Weights of a small transformer language model.
Training: a variant of SOAP for these matrices, 134M tokens.
Each number is 128 + 32 x the weight over its row's rms, rounded and kept within 0 to 255. Layers, rows and columns count from 0. Numbers have three digits each. The size before them is the row's rms in percent of the matrix's.

# layer 6 MLP gate, 512x160, rms 0.154, rows 344-401, columns 80-159
096:117141069094151106124071154177106177147158112189110135143121114139191094144166133122102113100122113100108103104116122110121123192115183143177179081128128199099105138203144157057037117132139120076151098187182120095115141112144124149144119074
099:152057180177117125155165116125125117152140088143139166076093120134144107143148140097102165162156140140139184143101109130156127140119151124150141140094137090191109113132127108152117086118102100127132116190166154127122147134179171189114078103
106:144139130135164112140069103102177097103149115102179124139139165130134135130164160066128176132092106176131183156140064153139142088131155084142120077196209119120096175097128087123110148134105110105093100140116164232083102109116140136115182142
101:147132084093106159111104108136113089182108136090083121099109147147152159186089137096125136135149153116144098120097143164128149173190119146080143073045182073127099118073129119158077121063158115135122097107122173147122135146150162122103145144
095:160102069113129153142159138145162136149118136140140149176154135108115069087153117099117151066161141097165121119108091102148094141108120126122175117151186140119102159098179124140125060145119112213155167110113100192114141074178086189089162149
090:154144125077154148069147127126160119119117079088127128156115105102130134152059109182157112110073132109091136115160146077133125137141086022156140141077093117118114077144141178143135125109096132149074119160114113189162161117168143111104134144
106:096137175158092156124127098153111127115138163116186085107166137127155122143162099109083116061105124151083122124126137125118135125103092098168132122163161153103086125070135088124130132109073130100115166161072111170121162124147113114064061168
095:160170119136115153116113149101144059169077084121092159131127135169148124194113142141149112097169141153149075083140153165169104156140088144160113116192091109155135103098093108170160110112115093155117144166100153110083143129146114124163189124
096:157169048125136103172092156156121152154120111143138146140133142151145126103118109163095119167098137120109090164129166093124164178115148164156168132105111098158096162071093091095090131054149115157190115087120078150151149099112106159103104148
103:135122150177124097086123128106120126158188148128148205168173232151122126101177189104103144101174077195124134138065125085151119192123135100158152159120156154121107074102148111115132083112173216095099155172173132141105141151136141122119097093
095:096095127107165118109094135096116081135097117169135123033153115163089068119127142089173059122145096142091057163059133087154129127120156067132164109165108089142133162127130139117160123176119173118123118117109112146080162225163135136188140143
107:135106093156101125148084129108110181106092149096064139098095118129157091119158164152168159138119144083154120114156140136094174120123105084151146183130187123102125115158139111152135126097109142128156102143079047151144109205112134172172123112
101:095115093152178128098175113106191151096160083159170156143143137110156097178081109093143066166135146077129116167115077115149128123110168111118098154168122143154151122178086124125160141072144108103175145098123108128105143137167210097138104127
096:112179083176147164067132156124141072100117152100153120116119159137135138132107148110145144140142141121123095113095074130207103164153115179099145096173114119135180075102095126161109059221114067072130169108137109093117181171089104183104143138
106:117145092119133070142146147113151155102156157087120179151130117124153110081169159104102143206093105143098123152111094130210095182123148104134124179099095113082161070104154130120155114091210181146065094137140121107147142148099139134161127089
089:184122115163130087093117112082111131110134134158124191102105130097167095124107102148141089095128096175058174119159106166107110136163104135133163105125099146092070161104126114140194107149084208139145100082165124174143146110066091166110196173
101:117149061111123053189153162185152079160111087084179087181143092116126143126130130117082108121114088130148126142115130130177156115127149138136084181157161084131158144123140100043134114167117081131121171100063099119117076141179155116099156159
098:144151157212133111131066090167048102153123119096098168106172133088135139125091117173132136106132112142091096116123172112107139131196151163196094144118128107197174129143125182145148152093073153109142193157081134151206141108103105120102142141
100:142126135084115128138145115100101125131112144134186147111126187139116162159091083073184107155084107145125136086124099150144142178156070152081160102119081104155185137153144081135124142158127107098133151095149146127117166121102186145140153160
099:117174089093169209127130114187142167072142171161108131112159172120164058150121095155141129128125169105203118141145102133046170090113095134188100095141138146096083074071172116129109091129151185164107072118121074148108149089154123132075120088
097:130119073150067178144186090096119079129137116110077118162155148087121122107151061114164129098112178137155119182129040116147154120076128105076166178092144171117137084130066141124113154129130173086131120106084143107154175122144156124114161096
096:134161159126160097169108121142170132156149121089112148138153105111082108141114124092133127113112076174138126138147115151155102114130072152095054117111140100180085105074144179199091116168114131111107118127125108153149130152156117100197121101
095:149164100078155112117103113154113130095154117223133096172154097094218117083169136112124120073116159107188105106097097155131129099150108161147132132078096096147135169156145161131099121129132165184136147074132122119108144107094101116177122173
101:112150045101098128166155097157153172181123105123186129150107148144089146190075160096123167106108079090135164131163068135149159081141181108096124128193106133109159123086123167117118154124151116160108092142099188130130166164153137076101126131
108:123097074138145129112133127114163113171111153121116183137130130080144110115121144133148177183130134122156154158149145098100158098095187147115095179120074186139088087130109144108162135117140110153095132092145109109106200128136167156148111126
101:152149163079167171109131091145124143143129130164140166150077143128106101136124079114110139089152116152175071112134136124094068133143179102121131115160184086102110098149142111182112158098065106104132050111163077064181122079132142065122115174
097:149132140149124111101134138108096180149143146111058117103208137115126054072134136087119091112125169165081110133126126125119161150092072182128185124103139122120075119066076151077201179152067112155137142136098171168145134104129087108105128140
102:113169113127153182097169075181117097111100109142151142160076158128176085102128082116159144126152149095186108144109114110153131083136113161141097103183135144058136109133083132161106131147177224123114081156130157149096154166104156133140155116
103:168143137123131107161130080104143173148138094158110153166102128164123105173073097120115069156166161157162155113160077102145172129149048109084160047126162149118123105129112176190164090106154106166087107122159127112132162135116126123123158165
096:147127103138141108150150189140140089134177110119153126142107194104163112178143101133131165094084126167132117145147164120135098124116151203152114152172105153117111140123133131170160117125136192153187139106156129160138139139156107152109033081
111:170091137194156187142106072114096094145090103124133154087134139129110110174110170133113104185149143191128138078142143111172169148101187145154144129145092145117087157132144153133140133096091094085100152083090203118092178169088143116133154098
098:132182117081133106132136137132165123134099120153132171142105165156103126125140143111195089130117081161182176076129098153121144062142152085105086133137131107064174147066109115115201091112111130173126126125138153096058132152127148171166130104
100:083123098155150145115182183114122129111125170077203111120168174146160115103104140132068165102148070112147147106131144142196116141095164158080112147096173100118183108168093144175152137118157138067113112142154191142199139083086106136120139101
095:128135149117155193109131145096132115044169134135186157170135105121148066090125164131074111130129172085074115103127116156161130149110112111085108053168150130141167144183081135169145104142145141126137142158092147179133088064177125111164059135
104:154127105131174101115112116153079104188099148096136167165127142101179146096145131082112136096208082121132139100125144128139085131095073148102180119135121158081124117121077149081092141221120138160126121139137227106079107155137121195149207159
086:132146141198171143123149161155145111093133157120099172170109078179095137024145122146140146191120080089148128138119121172156156164091165087163086136176139150138117147155065118121107133156073124116142154129124102126127076105162118147097116195
104:162154105137127161133118163099118114109142133078186080126131213092133123130109099168129116108176118157128155079075105159151078110103064140146128168129068125233177137136093152183142127119111104102175204142144099154162105120132179139116114109
091:050112125145107210125086108142110110123112127146132104161153065131169129157097162187116122142181087108124128171157129145113103139149157151177156109161128101105178152181201144117135193110069136158115113187118156145141109140091071090121160146
109:096192113084170082076179105068073084105074121121139158104157149135123122119112125054094135119141119144103197109158161114100132109094125094165080153168091151136132087130083140109086073184085114127147111101117132151191099125118157117121151076
098:151103103113183174144129134121188119110139105167170150147116131079108140116108150104130134179124107168111075095191185120134167166102129195110149129150081187124168187170128144042135139115134118060155135100199109121085096099138181163126124146
096:096171068146124153156169104143096136129164120180115098112070064162143094179172087057110191150174165136127112084166184164136138175078161132139162121151139113099140094080110091133122144160127181100106117106132160120147062150109123150172131104
089:117126151141178094179078127113139090136165129100176136130151100104142121112103137089164110142123127145161084098089080153146078124125249097178151078090067155137149215124117104117130113091053162169109126047109120135119092117125139183113125104
091:056157121130118051160124091104115172126152084154075177106102184188115141106124132119123182191117103153119123117102118179134130155169070178128119129171061111136124131103172116120100150124149129135134198104149143122116183179132095142148122035
099:058162153075117071173154140133088149099139142125173187119169140153126169122100176130097115134081126151093103098159173102055161128142133112107093092147125111150146110091145121184145152161094157153113145122142133076130072136093204144153185210
097:148140103109087101120116205185109132141173105154088140152148118117162126119118101104185099177148132166179150157120122119142150130163154110156165186106143166128131135132102115135077101115118095109111117112127080097147125082157105108151118133
117:150119146125147199092072110096159122156106126118191111160070080149132121126065133067145141154143074149148157151114127179202139159134149095097078088132206111145092150112133097157086146136133168113133131154119072134116148103168074173153130176
108:160134136091099045088152126096152077093131145112124162141114130133089139122057100113140111198186105107104073137119109126130173142120189132120094076100128135136118126184131091173093119123121164101126176107122127152120150134086107112136111112
093:143117154125127103123161122122141200074102115102204100134124098182127087123198202142137160139153123113145080150156046207080120167129145101129080140110136139160114155084137159136124118093156133153191166125157137149068119161116146111074146147
096:106051110150091113169096107152097086097124133127118205121106150131116079169100133077175154147197134153148111107139135106165135109141093135109118109050095181080126129086139091164169125170153151179089142114095154034087171153104207166142156120
102:127111187114116149148126091143134116154161082157135162163132125170133156148094134129128123128093126122095121092108145098107116128121147093155061077138037123143105145129169153214074106126060152089080148114143046110168111113116170107118106135
098:071175143160133111148066124121168108163122123137121186133135065112166153132157126112150109113147160169137081057143190166123118174094117113152146136148141108153201117157156144166099141059125148124135167207145129125098125124132172165143138163
106:047120081100075118126132124109151105105119200069083120144113109172139148080116169110114089179131164140125145137151137152170138127078188154185152141085099167108131116184140135145108108105129145106183170081084154194157159173153134132142143129
098:132089153144165156152106165135164125141073138090085121139171087173175132121089123189087177105139198142056129095191130086142096065135157131128117113113140058100150104109088125143137095143126169111158218102132160130114147108148075119163141107
100:147070148173137111126068084090156094173182142158140130141092148081179106140116146100113133053128068175091099148169089169119177134142148111158140139121094061176121185058110094136081130081095121118141148146143181129121184113127123159171107154
102:109153164205150150134113165149133104130126132056177196160106116094185092129130151129138100080116169131111064107086116121128188174130118073153129101072111128157152080148175134098194115108086176113097145112167132150136138149147136082178097113
100:166126129131071099136149150157139113094163091142140091129112144062098164111155069086076127166137152165126108146090111176171157137062125161190065124170191207095127148130122151095105154150117134060071148148166145149098157071136108119107146155
094:155142177129146087126136103085101175130133113162133149131121102075121074146066101090135143119115109139100163138088136131121133099160159139134068208101155133132121109096110171097123094125135108134194098139135136112093133109058062083142098130
108:130083109073135132161125112138107044152132123122067113140114163100130138181174142102105098097102109143145089098137126123071167158101105103137090150133123185123154105117102087116138114073071091134142144146130113134129102113122122179131117108
# layer 6 MLP up, 512x160, rms 0.15, rows 344-401, columns 80-159
106:167066158087180083165134084135076093124132116075151080137135152142087137181118147135133104106138124158103155143153151119133123105075138168108131093132158117123157172085056113127139139122150086134093102122134089105098170130116145106153151129
100:075092193075161106152149147075141068149102197161120141105118174093080144138152156158190104129104093139111173100145085082091146152153069094118137092083126130108102153152125155134159125111090119120147161078153140093122122171166147104189065178
092:139090191140105181095164144154100166131115122160078119129137113137126127117179065129143094144162126131096176181124179070075146153138123147081149176173116121140101136160192144125094072149154102141092154090172132157078097121073156162166135144
105:127173055103162057101145122199176102137147116095096097106107123094128163084142082074142139135108179160159117131088107167171160127191168115128067147128064100141133136121091159172084069113168185151110123118149176183154088129059123093120143097
100:171144189125125106115178144162099087149127071143139117139145124123121105157100114127052156071180177171107113086068174101109105149090161123105129129139155162118157100116090148079114142175128076132132144128083149091056134183132130084131125128
096:158180122054031138126166128129165088125132155126136142174137158149071108153106167059149129123190106143057119082093136143089174126135126120104146148068113097092189135182085134081121117161141101134163118103086120138169134135105160088137154143
101:129088189097137118105103135043107163070070104127145127134114109137180130115163137119120138102192101127160158096135158149105100168126183139128127160161180139167160117107142152111098157126070145169132181167132081102109127117136190108142145149
106:086138112119174128098119109104135100165162119152165132181148123131102099134065130139144123072112090087173158078145178135142173058159164114138102046137076102079118138108085188117157126162107145170100175061124154154117125144120114095148148163
100:145141127179130111144129168164124122095125176161127117051117086148160142065072100110130075145058164067110120108141163134161091144189121137151157108109134108130147130104156206123082144186194103141135103099162127139148082163159145096212127105
093:113138107115061103161170127123110138155142142182171033162183139128153103102113125126119140083121139180091144094098123155180125167072165124125156197093090162128120104119132187165128090086172197125142218113131125063110144119168158130153101139
098:127093192134108126131147089118079132091129096103120152083169118142120097146072117108104140140104078065117089204137149153106104132119154126192127143160119137067106121119156099042097121154110153077170124097100084099117141151122148099136134150
107:120146128160153105139042103091085113176132105171101134173136167081126134117086111181141119088207160092163134129143136124126202056165112108158109124172127128102122098140138102193120091129089131124191080117137134153121150122091126137159099098
102:137091090111097056115128123083100148121194217077113159141147169148162091090135123131111140135163100103071135116183121118138204137174064042114095137106133086069146147111133070163104099097126150117091143109066110106140087106096118140114148218
094:118147094180114108115131136046150144077150131112144155152095137159133162119154117145132174157138102071113029149099123137142148089108057158081158104187139170105172116104148117139100069109148150127090133077158089096118153107095104153127100125
098:103191146134165177119074148094091152128088158160093113110093128102145118129183105101110131099094115141149142140132134167162134137162151088107175114067136073111199141082096091095148105115183099157141141129130147155175172123128104147119122128
097:120111107134118140101107154185138145140134106105170127055157125159132075121124093155118109155103138154125130006117102143135066135140184122089083079071098161094084106167092181152088131166188099139137086093153100108188150160130140077084079097
092:113121077100125109144127161172123097155139150142149141059137163117113159099122125151067135124145130128122167155117067130127120114116150074050060145161135128122154124133085159151157116141080105122080115112127110104161133196120062164177117134
106:155166175125102178121083120116174108091145147069120151116196143158172133088074161157149144097162126139093158154152161100126194073174119166140074095113101121210141074098134095151097115089156115084140145145148110123168134144122124119073168092
099:117163042121188136143122111099078113101104089077101129122080125139144051120151124120104166107123125135135115116095119108139066212116115073146202113091141075145098123096176086140142107094100089161144114101149113179127160110117127147161143176
102:178123118093082096135081106100147153124102133107084114164141130150114130147152176143108127091176104131187134139166093158160153099129168069104137157059090083112156153168153085125146129114130130139074111132197066084131106118168127099140113091
098:105121077173127103125089150161131080095102105096004115152133115094136100151093123130164120097131117158136125160127136114104140147111118121102147124145129123053133084126148157149142121083090133176096077120110156127121184104070185114130177130
096:148106098171098150122083116047192183129164122084108091200153128138136098077117136116108144075136147138168132108175111118116118111080103102152145146159094081155106161124080116162149152163123129156138137160172127158134094127077125139144059101
094:121138130105122123172134112081132100156156108070124114123051103123115131084101159149165069103107160102165154145110142140092122088090157147162120121097104145107171126097082103187200105183136138113164102094167202173132078166159111093143107174
101:156160105105100135125154177090080162114070164153153124082132162101126118159117136165098178119168064116198092116111118171106106109156104083118151133100152113165120092094079155126099101073108170127102144097127123126174164168139105103156091143
108:154174086134130126125140136171122124131120099091082150091111147113110188094147103148170167150122109094109137096178116162121094103191098088197051187152141173113094119114155026112177135108112116171152092138179171109148157086146166078111098134
108:171106091154146137145157162097109143182109111157150133140134106131117169185089183132106175177175142127070167105170120127112161081132129099109139112164108144105178130117168209177160180151085102139142137105133140179085151139164154179090107127
095:120182056109138154145140144089146154133214139142149126153065087122110105160150124221146083135136110136177174079152140197159157036133118129164146085136170097167087119113152119135127067158149122147141097158183132140131069134092132084106073173
093:103150104123146047160112070177081059120129150091088101081160123141073158126098128057115083140140103079142139069165113130136103145156172110139127153102113159131118123121137094128120107118104098102090111048134145136164156114130071077086140190
101:168127133112178134085145139123193104089144129108114168162113186192078078111133097118147095150117113137219183121132124126130106166118140129102166104087127097157147186129126134200192139113122127083098095097117098161087127148172055093170124141
100:084133192139096100119106153160123178100139141088213157148159168119139117200104117156118119072098120134162086106137144134064106146108112166146143150081055114156098176179183147165159143130107143095177141148125109118154124133114145153114110099
110:095209179161152127120096110133159129075155171134173148101124142126134081071095200082099135088087108066079141085119135137119108108098130140100136120196156079126121138080090092175129153161147099099094062126114139092109130134132112116087148159
089:066126128092108121139154065168093167112140190148195125098113162135181106149139094156090122061118126096106104144132125092096129167113152088125142137100143129126079157114125129160148189152092110167165100139109114150138140159134134111148092125
100:158132103176148088124146078167089157131103114124084165183137095146119120092122101108152160131129186209109158072121061152203190166144103136111116134153146174081133110052120135104156164139083133101143140104101112137148137140098106149109095150
094:118107084180159144162104121129091093147095140105129129070075166168141123133137149162094125080104130053074138155131189141139138114122137130095159131126153173170099109081103123158126079127130116130147122131157122134107073145111131115139094128
098:033139113096118139140140129126151136065227105167142147123093128171054130078107169125150101125103146091057139134143130150104189131115186107148052061137144169176113159157099168136171114118115129077089156124122119110176130136154103127106108116
102:156121108110095103158075174130122104139078172207154148141172116058117075125122131171137099107139145061151153116150146150190092113123104159120139132169139096102121105140132132146055084163106154186071139083104157160103169080153111085092166167
095:124117132127085105106108137102074173120136068175111125126130086168101113102180159071181122145084133098164121144144101096146155156058131134101122113147182147107116110118128149099130124135174129203108111117133083158137131131096121158114097161
090:121079151136100124158102101077091065124184102154180098164090100128147126128120102163145150177110133150074121108111104155134153159162138117117058129126152056155147086047128095138152109076127182134188155160115158112102110113122109103167129167
105:108151093098158127118075115153075191134111123136070092073099161098148118123143105099118041114095135124141161184110100175140095140120159130144152152099157103130168094124105099069067058138136138120076164103184140160192136118118105132107161115
094:127157083155123086153105171163160121130163166128122117123152164110074156026111114070137104176143142135174125102137214116178154132094184126141137174141109121144110136137168115070187202128165089074180111083162133104079083127140163138133088139
098:159126066108101139143130182172128089094112083143122115100112104140139141133131125151107116158101063180143108135081124143074100152155141112154085177105144156180156196125060140115201113140117088143095114139087124179088170108126132152124125089
096:105138119150158230091165097076170149073124119124146120125077161154074135139071118137093150111109137126141208121147175125160170141105160118165103120108112174148103113136115132141152141135094086184165126084097106057135146108087062124129195107
101:099153131123128132176093147133094067104140132168103099143144087200114172139118111162117099163100111080152117111118121157161108136077061164111165120179086102165125127094118111160158144159136109098112187159122193119108233142132108132113069077
099:145145075107183045104131121179115154120189106123137145169116125171157143148099134080153110136132151147100186086108112160158128127105183142113147134109136149130143162146118142149168125124186105103032225081137081131165081116106142119167109131
104:195122161105142092139128129164111111114138126150135159112170133128157121158099117133175179145108142123142114131107136133155070087113116109187107171103146093140111180164112101188152108094143018134133071184142130145112165107177117121114148135
106:140135158124159120124115164120128173198169109127088139148094160127121089091095091162093099130115179138165118194125130184142070135090135129030145117149126058092145143181085056100168090159157121138106117101103146144102116129087134143133068051
098:144156095108167145071185114134138060061156114111202146120077100131135149064138093148141130138120178132163077125168133133174184162132168085166133124100130114158133126129121118087107071122168118141144109080168095075109157070166132101117124113
100:146136094125128182100103104089115100204115153108089133109122113092157128142131111152104063129102102150133151165153138108155061122111129147065174091074131154110189036176132130069146205082135150094145100119136170108147132116194130117171114139
097:104097147117094143123125169190140168108155131089110120060133139165099127113137126178155129109141126137147201094121104189078158108099136053118155068087145105096089087151170145146107095132093137117171094106101086156146102137122145100137087100
101:117174119135067122114155130129130146137183121141129121119159117120106165146134145104179125151138167149141152074129101070185074111091145129122194043070080134179134093187100122198135127148167113147128169137167104084142113115106164148118124116
104:091097098101130171125128126116090132132126100180165126104111109115095064146118080188114140130133072115149176114120126084142143110187174171138106153147165048115111164101185072161152162174116125144130127097151088123110105169128078143086065154
105:094073155157085125176142153085172065044155089164122132150139160075162151134123151137077148122108164142058129164102117118123193136126088112107145153066126159108115149100108111209121085102121180103128125103117125125178113137186138167118159119
098:097105090131147136116130161124165117117135160152117167097150127115102114161155118129136158089133122116146088143214098086058137119143081131084126195133094124174129119104148133126125125210068178105089117130151062195131144137099196100119127160
099:138056105134153112132095159061151084082168129166113061143124121060131131103074166142103164118183145171161152121109079128081116121087149161138112087136151100103136148119116168119132134086128142126128147057094162107160131099125102130162108156
114:130094145157129157117160143100118120113135167122133156077134107120111093151136156088048172120105117110110133161121169162220080103095129168130115161124111135136126095097107174077085155085148143187107102175108107124081079097115182120103123113
100:132142072129165130111080125167113098140131159104146122182116138099075112070117068145170128143081103143149156089164102178125201116105062140172098110142128170123092200090123088147137146137087139042100178120175146112140154161139110124161131107
106:131107155118085123145124134185103176069054144166106103156116118166110136105106092144153080119107123135082098185143070176194229164127094163158103112143077168149146165128172172128137186090112134130089139134126130127073164128129123141117123094
099:102172115071132173085132126079184141143127129155132110113155094059134074030092191156120115168121104143086082184136134116133111162137180109073100136118112121133126091210148148100105109143128194129161142056145127131114146137120095070131155148
# layer 6 MLP down (transposed), 512x160, rms 0.139, rows 344-400, columns 80-159
098:090175117202134094119098110160136156136148160141138115129194141107143056130156158163181140175135157167137116138165131152182104085171095148051099103151138095136104144098158067113146180126185116162100130154104150109116195167102145173107156088
099:143100122049143144137091085119127113138147167132136166164146151162108142204149116122126164118158208108105115130150158224106109143139071146132160078133132084143140165125147133140164131124114136170152175082124129117162138172103139091162148103
103:139100119142084117120098103145145074130104137114162185146149202115186092111129099128044143089184094154121151085146166175161118107121061128092092157178163140117062137113150182167114135134138125176168121148140172172118161142133154128104163140
097:125176105197121129109144118127116156127113141126200132147166112137143100083074138139160126148143143109157137110155138149067104097149151119183101223139129175122120126121099181096130138171123124096115076110144127168093158135148111144113111115
095:068210118131128180085093104178131121214162080127164080083168127123145076162151145159132148162092135110131129150139125114079145097138139128132139094114142091118096156131113213156088111103115147151205149111121147132081122146106131115081148179
097:061129102142135068132140150187119109099172110158092190073159114068103175096089144138063105117141127204141140102112088081171170139101114137158116110175166121138166127167152199141168080070147190135138118100140135143118141164175163097115143141
103:162162118115099086129028084118099099145152162143101173084141113122188166153150121195092172140122112172114125154096177078110121172107158098150087139118107097145126128149123176124153178083117084129127172164137150163083146132112189125111120146
098:158094106131118070143117097109123165109134078167146092163148083143130115155083144133090144101111157184115126157108098160131102074163167147138200092115102160138165103127146173147169139117146091088088183132197066101138127140113157156093093186
102:083103124168145145173179113164150115175074111081129080121124189127099116126105105098107115129167151072129152157146101168144053080077128177068166102104130150123202140156185165129177142149127127100132142141103145123112161183133135156169095138
106:112106131098079128160120100137135132137125122123117195143173181147065116101151134119171108150124167052162151075118172165199105163068189169107131101078080102118112122104129177119094080059111089156116150173144104134089133121123176087152090129
098:114157114084128191144140133109114123076152151164114139087141056110113155150108127121140110139196145118121132116093173142152179127124075128148133157145138084125146192070020140160176173115129087101098112124147155093114129176130117153147223098
104:157108106136115131095127147070149161152118144050092127156092140108083095142158174151135129125110096104058153111140093197155150121132143171083164133123131057113168129081102110141125060112113163129168133176120041162145110097145168134150111132
097:146114107086170101086125082165126136069035158110153125136146143168094169145166132169133160097090128140118138087120162132082092078133082128151086129101122098143087116086122161168093147125114075105131092105115100108115217127114141078128083090
096:184154165172149171130090132102135082085147183082137115121147136104053158156138112111075084160126170100130164099192127096121090116088186122112137160115089134133139186163101084080108119135147152171170115152123154118143163163111169121129092143
105:074181177147167127095045137152079159173108122124149179078136112114155160104122084134127132104159084166172107172151152155204128120171097104113121101116145101179149140141143098137139134084145061111129113093128151133065108123182106148148166133
098:097083145078106121138162167158116110143130066092163060146143193128136106125172134115158123145178180152098163121123124071061168058089088121093111087144124104158127210088168171095085166118141124084119148118094122071171110072115134110129132124
100:103074073159126136113134083122110093101086186150106152103146142174138069213159100156126198195150135138150125099146085142122148125051138117120121110109102134129123131150127127143181112147129124114107096168082093145133120139160099126118173106
108:063150127137131136093079086120086068095176089136166147081125110111171171118083079093148154055143114152126142101153147080128115071095147132166128156140161095175143138156059071191141137122100134130130121097055078095124137106150143145105152154
102:158093102119137096149088151099155102128110091144140153175103132146142107163114164120068118158133077110121150183114134146097096109137122139160145093059123082070095145077142125150141101110129113100100126101111106087146199153144092159095123124
099:075167093092120115158138118187163120136098147151136175123081139124166095116113086123106141153121110114143144131088171114153116077093136104133160090102196116120096143130114100135145118124151148127094084070161137108125143177129104140162120077
101:148139087081093168132165157133103146149123128134134133144108120090121149186137124118118159097088159077085145084102137111176116153184091156175104135129119125162117180094174097156160144174132190108117102067152080118115100183147161116067145126
103:131200194103081091152166123084144126130142125133110070142179105164081059092158112116183129196120137166102064126117115138137137121044128178147078144152165145088118127150132198101112128124134116109147166168176135142127163084046127160121089109
088:148043143158099123102108066068125119105137085093135184161167180093155144171120141157111156194158087104116113158122096036102136124133176158147067135127175183177130132140136114127069163154086128127083121150084145150126195148132127142077122143
102:118080104168118120124117140110120146193119129099076090149136102146176151098149057147121161122113147127140071139165106118091093147192125178133149131140135172125149111136109151168126079179179173110134119108101130110128148115111140145145168141
101:163187112104109136159150082125120055094138103143124218160125141101142090129158182116044066120139138101161115123089144152120179127120187172158122157105096110100111119105118125167104130124134142106133115146136132158132046117138148121107134100
104:099189167078088130086134193091130096112152138121096110138098151142144093110115147122119057128100095147139122153129149145105192130091123136140130115131071130117167144141156150113152093108128087073094081091117139125099120083133159094078154212
098:177139187123107069106140127077119123154148133140134154088215097136090152126163079058112139151102150122151142116091119167124158138098144137145127110135151115109084133120114111087110170147122133115140132103119179116112058159107166086172129147
098:113187125165155097095143118103196078096101121108147138120102156177186147129145080126086150124163140156080112132112131057146165133172112084123136114096159122103121119152151131181164178176094166138148142093141097162086179140155113121134176179
103:069093142110175110138117123134136125181076153129131126177072143104117163094178082131164148104133122088141110129090128131105140075075136120114151159095109121180134121150085118084169086091059136121138183133099132106168162114172123117115096052
102:120154176147114195128139103148167087130148122132199104106157119162129127153109157145098123118141081142162118103077132145135102136093086168100094167134114106125174213127121057182123143099176120090174162162119104092125094115139104138145085160
104:116118092145114170116109117140125149134087099109155097139150162143108190140134139174145119062070098114133121090095141125118080090152111129102090141148121082134069168185151106187168143059192100116100157125147162137093181177090137160140174162
088:134145093198143121121065175184116135099095068121091140079156200138136169121203063197104118124135084063121130078103090117094114138118157200198108117126105165163114127140103100116128138135101161129149110094129139141109173152200169127095147205
103:212136132112117120157141166093150183091156166133145079169111121123145114113144153132094094143102101104081155100125132103109102138131144051067172061144205155168088163099136101116130094091127138116165117162180103138105132118114099100136149098
099:099090138174131162155139154099085051137120150103138106100158077124129160113124119155138181170207105122185113158095135085109137135142099125150199149106082175148129159134107125073081167075148078136115094088082132098086157120092176110143153056
104:149139104171149103115118107088153171111112126158094161121081110170040148132102119061168149101093164128192113084142101104076134134081171175093099105107135172102150126092198153100162156159127146194147065161083168126152108126059151142112133107
095:146102131137119103165203157120127157107089113079151114171107106145133147121116119114118137087118114146142130139118188130045134054128148124128158056130118092129170129138123178171177173141162118163219077142144162092139106148152115133090117165
099:060045081152110129148136159087129108179142137166121134128087141113137133117128123131086140166102106153119126135109134081116074161131199098137103087137030110132132095167129113151152105094141126156107133172162065113053099084134132145176110088
095:094176114096153129156172107156131129111077152121191112130146124161079123127177061209096144171141153151152127109089116105092162086136123148092116109098147172133155154060133075160167113141158129068187126153093128146124099086095099109099147134
104:128160139085200138142144165082071142139100091094129146157124108109176111118154083139099111154157208130135168124157118148158148178077142142138130130126138155127117169132154130119077074089152070157120184153174153117153124197179126109165169132
098:190165081121184126075165208206128122129126130145086116173139148123126114132098147136127090162136161119096104177168191120177063106074128161155143128081115075115143151113116166134192155159131117081169155135087153122114150136145155097119190158
104:116027090129111150105140132113194113113144124096111167105143080098157125152107143144126112098097112110113151166118155121146096087149134129182074129140175128189124120137110091105118133119138095065097164127138076109116147196153144159146177116
098:144131114114075107174085121112106114093137134158077077119156175117181128123161092067112142109127159110097077124132138128138117154160112206103065109160133125133144140111161137103078111103137071121127099073129106105110136154109158083158095089
100:166125147186148157127125137158120227092127166134135128161125159103119164086135142112107169119121166123119167124150200170092112117149164079143105094093149132091131130093139112144105089107092114146168123072177136113145130060185155167104123141
100:112137134123121100167125101115128184156139129131091168153129130069108146140082141130128092130141127149143123058111107095107104070133153053036128067091142113121098129100117176104128138116086145106137145125176148117164101098119172113163124104
098:147131143086127131113129153153070112129127163092129135111139133176123100101189104101094128113170125194091067150157113113098090129136110165113120118086190130160116128165126133130193074058164124125152174191107148099169106132174092123129135130
102:111147083105087144168160164112171110082090143144169106149141165182106189231149074115099109074146107142140092081126155108116169125086122117180132090135121057153176123184157166149087149180149159161120111149152161110127153115117161140093164134
102:134123118120179138094128088112083148121101109071102088125185133150131127160183138107100061159098121137059151048156044140077091111117085136120175177129137107133111152083132144151153127167115073102137146135201129101109202101163135137096196097
102:176177089073119097192163115117121108121110102142117108113183138142100101099157127096085118135150159186163141125109148160125167123121119081156124154181147148226129128160155177149087116122171083165111096139073117127180105114131109152167178120
096:180176098135138166137135110116126139086114117055152119089105165148161107135169157118105141112135107121110172080167148119105115209151169138127145118121164163038146089118160127163129186097167053111133094135140132126126088126151118111107177171
104:111133134136138116196188129151154180183141112148156137155128112113100224079099122117102152133098141130107141122069137120214082059132123107132137140119183161046096139114141102136118128115075098181122158134186114094184085174120167132133151124
105:134185143126172062065206063132047164116138122121128116163163182153117161157121132141175086165144195094137150120184099117122085127171099147138160169149108121133093139148100163032102104129120156102182093175141141146103085132122141098134118144
101:100112099105131136122116083136076105112109122073123102113154134152132139116074134076116127079131142170129144186118102064128227127076111117132069168105110079149165126126147136118128091159181126140155140116133098131121214078181099149093120144
091:091069085165162108153172103077114095088086137122116140077134132115178100196063150142086140174088161174146080122132119125146105102163104141110124148095079111105159178137155117170150210084100176153144130121124070101079111123115170120135126148
098:173098122157149132136175131153078076174128134067125118116078088163085129132110100154151122121088105085150091096160104170099132123105104152160159139141116192085134150171141157136095150133098085104149134109122088165097126144156164147140118088
104:185152107172129143157144084107101098150167117139141012164125099160148134081118082078113134103117155126153146120103129149187141188157132095099116153137134125110104117144134175088158151133171117121115154082136149150174139134140098087168137146
101:207095134130119164179122098082063098161121140179113187118167085104115140137117119147103171147124177093147161168117172155106178166120130116150180108182074138149157185136142126106161132167122151109122122088131116075141116115101152148099115113
100:139069073145157151107097148103134170144165171126121130134114132152198157120154164174161115108121138161146131172137118149063147179182102158084161126073066092130152112155167121146155189187158154065117135096162109090072157132162139139118208089